python train.py --positions="rope" --init_std_o=0.0 --init_std_up=0.048
Each number is 128 + 32 x the weight over its row's rms, rounded and kept within 0 to 255. Layers, rows and columns count from 0. Numbers have three digits each. The size before them is the row's rms in percent of the matrix's.

# o: layer 11 attention output (transposed), 128x128, rms 0.161, rows 107-127, columns 0-127
# v: layer 11 attention value, 128x128, rms 0.195, rows 108-127, columns 0-127
# up: layer 11 MLP up, 512x128, rms 0.25, rows 0-3, columns 0-127
# down: layer 11 MLP down (transposed), 512x128, rms 0.247, rows 0-3, columns 0-127
o107 101:163139096157144153126133114117104121142171141119102115090083110170161070132081114141137136134169160158133146163072118100123133099151153137099113094107126136129147057140162108139064141114135088113045143118146122135182205161127121138145182093107149145062095123105112147173115081056151116176057176133095124109134123155062163191061085139111135129129079155156117168165104101130072171131147
v108 088:111098079135060127097108204181137117082151151165185146066101142117114125133105140061120179120139173112124181126109114082153184152146131073176111125148154113107097130179131106065137063119143102126071146155101131114088104183131193134156146136151074114105125091162128126091118151126107159106140159164157061146131149133136105115137160177163075141101135113116113106193105108132075176180131
o108 097:184195152134186186106059102152121152088117039147124072162173074120128102124086101146122150155147109107126168149150104144144114129160115169118109151115186103150088187097116136139064173079111168122177183094114157119145180117081127181118113139146119136128144114110098082142083094103121146106079179141078116092089172095142110149137169090140186135103083146133151150132126146093166145157135
v109 101:091084156136084138143122160131200108133131132120121176214112142098186125092100130095061137161195113141073117135111120114119152079117162144088098072136084085153084126165118105142149188136105130175101164147156110102167087139113162126090135172172136135168146159128132051148186119130119157142124152143132198107149162146096133134143116104152075071173161148143114079152134089077187119129101
o109 103:166105200093119103132133154161090096146119147131179109095184104158161177114136085132155153161154142106146112120067135150106089168084080130148102128101139160109104108146136110080145117122121154103148139160162155141092101137197103156152135097171139073130167134126129110100154146084168126139160044108116095086107128113065174075053180103076103143083185113135116174089087139145178088086109
v110 115:107172092117117126115106107145117124151115138179147151128114137179139095187107150127110081183178115132160168105056121137138109180169161183152110140138108119085070148116141125149130144142131121090117108115195164112101162164138157187159123123099141082108112144149105107064189142068113184155111177100101125067145132118119149073109129172090181091108128132125059141193067101159110194161120
o110 112:114153114156147134152189140128137137121110087133076095103109121136104136162088075122133154140144074166126097072168058073131145085108086092097092100070115129137146151108125151129167129141097091079157173106053101125086108147094128103114077121132114120139155153200146132078068159143114104092135040093104114106118167156131137129142130054157116127097145090140104194121107174208137159133157
v111 090:162128110097134154057128093092164115127142180166126106099095108157176112151191117175111158097045066155153173130144134116092136128108148117165134122187109142139072127188103143169133130095189091196118085106163104105120125120172160173043103089145146070120159148125088114160129098152139077135154086174154135106145143141133116103142138129093131140120109149179104159100199136081109150120083
o111 092:148131118151181033119126135122132150142151183064121119140123125072132085121110139151139075152181172117106143113127110137092182160141147125124112128110086121140118149151173123105069100140066136088093155138126169164198142094077129073152056122087128117130133119098107169123168129084165168141135148105158118135072119145180077133111095050178092154130150174101138143115074137161161066157154
v112 100:092104117123166082115150073103146138115144151092156127176169130145118053145176111109127135118141101128117090151111172206085061121133151114109076118151139101113174136107132145080119095186105123104053111133139161142119143132133151161166118111138155169141142090111152133121134065069093146181174108128071161087135097147184077064130132084121203174108124145072146166103158077164102125143107
o112 104:110116128160110115139166099049190075105084121186103100115098125171127158151175085139125109098133143173104094088186144089120187166140085205123129173139126167122142101127157152156123156110132049131102130096203154096139112140104136137092169132126128117116142137156212123163124153180143134140175105133184114154145142163114140174092157113138114177169138116109177090126192150055132134136134
v113 099:076131150132053152111102095105066087140083059128061161095172130222082122131121137134154093172100136106118125155117123140128131137135114119133152088189142122124096153129118151124160113115130133120089154174101139081157174149103140127098170117135153136114141159125107058117099089094127099146123138166125181124112099084126141046091101206186127204129136122175104133131184077158152146095102
o113 110:085131125168140131180112147145107142115065137185110131134105185087174131083168113174158233113168112192110166118154084149119139080169152170084177140121085112066109129094098126172121148161128157073137198121146203094133120105145118111135115121116123118152146143101171112137081106120138153100122092091154138060135145148121131218140178108107103093116130110133097085132156091120144125143167
v114 086:069142104084137103128187124155136157134085125148128111102155081137145088143088191156109096167150111151070144069166063144135149144137147149132166118108090135076123148107133109137074117177122168139159145117154123095078199117132166109122123109140080168107194103155153127167106085129138145116146128132131171095127090133046125117063128111040171110155143187089155126124046158097113124159119
o114 097:128142113175115134091126171173129140123113123130073139196145138121126074167121158112115190049148172158181074121091142093129118129080077032137119135126148076142111168133150098132118100134172071148088103112085127132183116144111100136098125176145160085085091173119121141101129206111064111084152151108143078156122171130127060129130131098139143123093063126144136167104153144106144118080112
v115 113:117111129205111126164160087096099107131139134141109098126139154122104127148178119190117139139127092140146144193116161146139119116181114117083138132130148096193151084124115143131139144090146147141123118160088140160178167100191088128152104165141208093141121074091160069139121118118111094122159135113152138157210099119134172056103188134134106211091059154141073138152172126148153084073114
o115 113:138117117114137100117120092109143079072072133105092149107083205154172088088130145164143144118088078075092166084159108096085120161128100136125137091104111098131135106061082102101123151201112089110192129126141163121098106083101143061077187101090137119117162137140140177135212118143131123121135139128103154115135139120076081148128135118123180118114199084078150097096070126112129087135155
v116 095:091149161166119100164122163094126166112123155120120077160164066163115106121077151110133120173150145128164094124137133105147113115160119104108105144133113104175093134134132127090086140171105096169179165186117137110099188173083084191168104084178108170135096163135163125092112108173065127148123199161109132159052094136125119110135065118069114030083133144120127112155137109130188141135130
o116 099:153148116122088094091111121154066170162159112114143146111158128124119168107157048171063107118096113126122123085052136139116114134126086137168188130103133104075145141103129177152188103126149144168069108110114129105133157064150146098087125155113164151091169118178088128118090138125207118145122049099125072167154121071110116154107131107103094135146086144120159151075074160151081168090127
v117 113:141114132122109166168133057175114108131082108088174166171138120134155168140141165130123146131164125129107119165190125129045169099112145099123129080108136134120079147048106195097135109152121161146149112115111141091152039131179087072114117087142160135099161101173142106139130146138112145136196152134165113197098080075095102139147129117173083143100137102140131137091107035109157119112148
o117 116:109139156174120151194125147131171111139110155137070155133094138098122170069170097122127135131088083104133117096090184075124102128114106169092137158183110106164110092145138129138112087120161099115064143146179171168171101152094105165087161096173095137142094125134099066088163079058106111131141139110095119067078142174139154124116113223103161106134109120162123133151081143206148121122106
v118 099:137098069113107159133130156105071047106156075194106092037141081145143141138169183150112153190123112181140148118118073103066096159076107120151120108110125123115169097133127143117163187132171129124124092094118128158079072099139093134157202097143058093144159129097144121157150107152119159118131138108126104131140101132146148142174095152176137161113147137125108099159143113190144182184135
o118 113:128165174193093071122130145165149151120135114127105154127107096110128100096099137100112151099113111147180088164168154150149148136164113065137143145135149198166133159118143091181098119116089136119182139148083217132157131110104105120156091146043126156103105137122158180154131131128141123132053111154093188056140145082177122159097136129087185100191132135117127118184150139134168148078077
v119 106:155077154163166136116198114117096075114090127137162155084187145150155108151173101120128153179143149169136158148139079161164159178151134134130125141113123158098052136146140167188146162058114146124132159144118079123141205077129087142131118197134159080099132086108127190141123127101104111167118112109168099115111082064148101122131056157124078170082127078148089115105109150126152087141127
o119 113:076132084082143114098075114117179142105115141141089181115101184066130165159077171085112076103148082087157116084114208132146099144118197109124124091126102116122116174136117070119097090178109107092121112133116181168155120152135133132141081115107165096128145128108152112170131099145109100112099111106087143147118137145048118155179172065160148126091108121176192165112129170089134141089175
v120 103:152127122086114102096131140139137111102137102100133072105172144063138162158135109089147138083088157078135138142150107152135181092119106114073113136120108045141099123151101161135136114170081137120173176205154121088070084100159104220191146147132140134082139104126130114177172167140145044168174138186186105095123163147110139160174174136128106151105150100127135140096105115082132127104147
o120 114:158163109120148158132142145123101116113121151099108140135166175140082118100026131159134124158126105121098098137126166122088120105107178176134160140157185169130075113077101099161144096129158115143121048060160132190197148122105116110047085144135148151098093163113079122122085107096089145151086178069111110136073093136100099115080125112092096146141160185112183122120138156123083126127095
v121 107:145127138149103143159152042135082099077101136098114122122093098121134161108101154130119086204170109117129047168112072122176141098193106156133156168161115135144128098103153124198154147126237100124096139197126125190126104134161109106097160146146139202160121138122117160148099142111153039091166157153054156136087099120136120128135133144134100112091115126136124109127159109121139105150139
o121 102:125127185189132209109117134074116136192192113119171180120136177099085136117137155106119129130115140137153169166106122157137160098144120091176158166153117076138119078090118166069147156130136059121197135152164195113178173144096163093098143110121142095143112126077104128143171105185112132127164124094173129135188172147118135134090191156148092125163099097099084151147129144116139168120171
v122 097:095115132164098168138133101124090086177065165127145072121086144135129144172207159108136139101098075124178165134095122081116057148137099133138137082115123156094157144188163115122153145145147111075084122096153103132146097178145144147203081108117119137120182114118054137150122156089148088051148118149111164123179089145216127076148139117155099162115097122135084096127120170116117121139158
o122 113:122128128158146149155124088107160126119171099110134090131119144095181120122100098166101085146140112100087099097123157116141195087138125062043105091094149085117139161138066084102051135146119143123132105110116178140132111121097167136094115098085108125134085197097180142036152068113183136114121146141104105112126125137095062145098182164133138145193132077136133116192161091112099111102140
v123 101:141162135184155166070150166162073104058120075113101144165128171097129189118117100178160131204161123122133128150086089166137144054124147141074137102159142169183127084152136160127132138074141190157079128157064163119173140095124118099081112114155136156114091118093137189093128127133137137128148139146123131157116121074109121125173087050107109066144105158138102116107123157144141106085086
o123 098:069075161111153097129088148137107099154155159135170147112073150170143125102115158102113056128163098109151138118116138147118113163123088158162125110150072114100151085097126094122094111117144139137180110119145119108066150121158145078132113097058098125143181164140084074180131118102175052130116123032109131139131178112123151143152158220123109143103145138156074091112046135119131113158090
v124 101:115103145092134093077167104075190142109134093087163116099097116162160063090135140159138118112111149205147161150170147167084139109140144119171117166139148130124128122103117102120153122098114073113176131135089128138130072102151113116147181157123131139126091161117198087102138169146123078137115101144101126155153113145071157116112116178160026157137154101118140099059147209071116071096168
o124 102:145148132128139154128132135108103097110098157127176106110147192060080150130189162145163132075160139114109102131169147093114067107163145173057107126081140149141120118135116119094162153158132140168106134154181100188174195045164155124148110177094150105094059047125116111164158096147113174096137128174150142105134145125148105120099120090127139108124156121113161172113167075135190157149078
v125 101:163159143000114116189075151071149098153112184146127129148100106148111144110120146157080079156114119099129137138162149111125127116113152150148148119124160123113129207111105130097146112137153076121117089121203152094122214126107181117081123091134128117152110148122103119116145119172053138149149102118083064119107112185156118112078113170103142178155142115092127084141093085124099182144133
o125 103:128070092203179108082156105094113189139123095143092114067079131096079089138168149119113143202121177136092151094136063143113129116111109127153133153115126123142128106094105164165125152168093161139112153149114142086131080137158144193170067122170142124126089182130191085124091171138129155113165127125133171117069081091110108118139171083106158139098093152081127153099165134191167114154101
v126 095:116157135135104116163094126082108080150158115136107129097141117133153209130178120107109109057116086131130102104144123142114190083166099050181107095153094138128121095077123170063150107168161096138080104177148090176133103135127122152109148119143113086153213094106080154107079152145143202070119130104147189138128173095130180153147158104152156144115156113113082138172087098137119162146103
o126 105:117151162110154098114105171137121123142117108114118155137107152130080060067129067125120158209134142129163104202158125172122107094133139128145143174147131121119097192137133176139109163107100075112122177115168204117115111101116157147139220140127144087165101083134108101118114112121151091174108168219104108103115120146082170110108129119176140088155086135146131108203161108172110069153132
v127 097:107154187167118134082212091164076100134140110125097101148115120089114150076123040131098119221074129100024137120152096117128126128137139132091152128165143146170128120153126172164158173092144143105133127184112096097104133179130146095145175131116166124095132178109114149182122137124151092127115122155144125108078096148114150166136105168186133122170142098111090127134096120100172129053079
o127 102:124091161140152144187139124134114145096119110096117108148133154147184179142145172185200154101171118149132120185151122134155146073161167096169136088156157132117147105119078128122155073167051142145116082109148201226153158126159099146139104120088128163114088166071104112171150127142135106137078121091125108147154109118147104118155137116107078175074147115165093145144180137175140091184173
up0 100:157074154131144159120045114137121133142116067213165100125116182085089135129140100161120116113141150138105131141121094173204123155103099101135223099180158081099124124159137107191111134166133082156119172136069088095114147136157081085136176107097106123117125171117162095103169141165133152117109097121139147093147083137162086173148126130106101132116064134112143137146151161084057163158149
down0 090:087180102123143091079183138130149042137165161138103186143126078163138145098157148066120122094139097103113134109159084073090137157156135091098075159110162112134133135107178095074132054108120110111123127132108221123142123098145146161161127110191136144147092160135096114161098147110151136085104143144099040138129135074064127103150079093122181090128147141152095130136107083136166130165125
up1 105:184133163127162125158170120085072138120097120120129122097157192101119125220180127194122170123174084210069086131117149167146147176113096066144105094166122107136115125069134057093112142109137144117157087095161117140094117094090103168087136166153149162139123124131161108115095102141104143107107100111076149137167145146147100101117167099123115077134101120094127059118151148141210108115129
down1 104:141171135116132069111140144156127124094102139104177071098155196084111114093147152123155110179133167194104169174158114134049086142134144149163131108101119145144101099083127122054149071138184193161135154149140101129082129125114085158173155126150119149079149145084176116128132183105190124054118143133087142152158143148160137109177132149089156166095115123082120152154089130096081178131156
up2 102:132106125106123055097119180134138132104109133128072114107133153143169172132146118080105143145091142152084141119094132190134115091105058170154153114159135108105163091092120111151123140180137191150105185129178133067088103193096144130165133161133179174113152131093153071107125135091188150113159092116095115155134142174154174081219096121146075134093147160127108142066131188116129104096148
down2 092:149101141106136129160136133140203127175166152158125136185140112206139087098150085147235158110104153157148101096164185100180131163130118133099132123078172122146108130144143127159158142147087098134119127111167080200126115113104166180179157133193163190112150100150161160118119154109118139129179120196151083147166108149114164161131167124097142087133097165150155138154135072169120171152146
up3 089:149110106153133194035105077098087126140140163166056132154129137132104121094127088142102118140098149102111137126074158105168074090149123133129091086115166118102144150102141179104130085135091149149112169097101119077097148122173115105116111099077226054080119132112092096139160166157105172091161118127165135120139177139172156186126175134153146164130167127144117165101136174114065148105157
down3 086:041164135108130156172106169167131140116163138137111055178059115143182100135142084105169168164134130162144134169089098086142183074182133094101094148154193112140136059124080111115146107130136132113125098071126173120126130157108126040107108120150150121131152124191103174120142117067128105163129195190122114149103128090148110115120115091131167146125126149152122073145145143138107190124122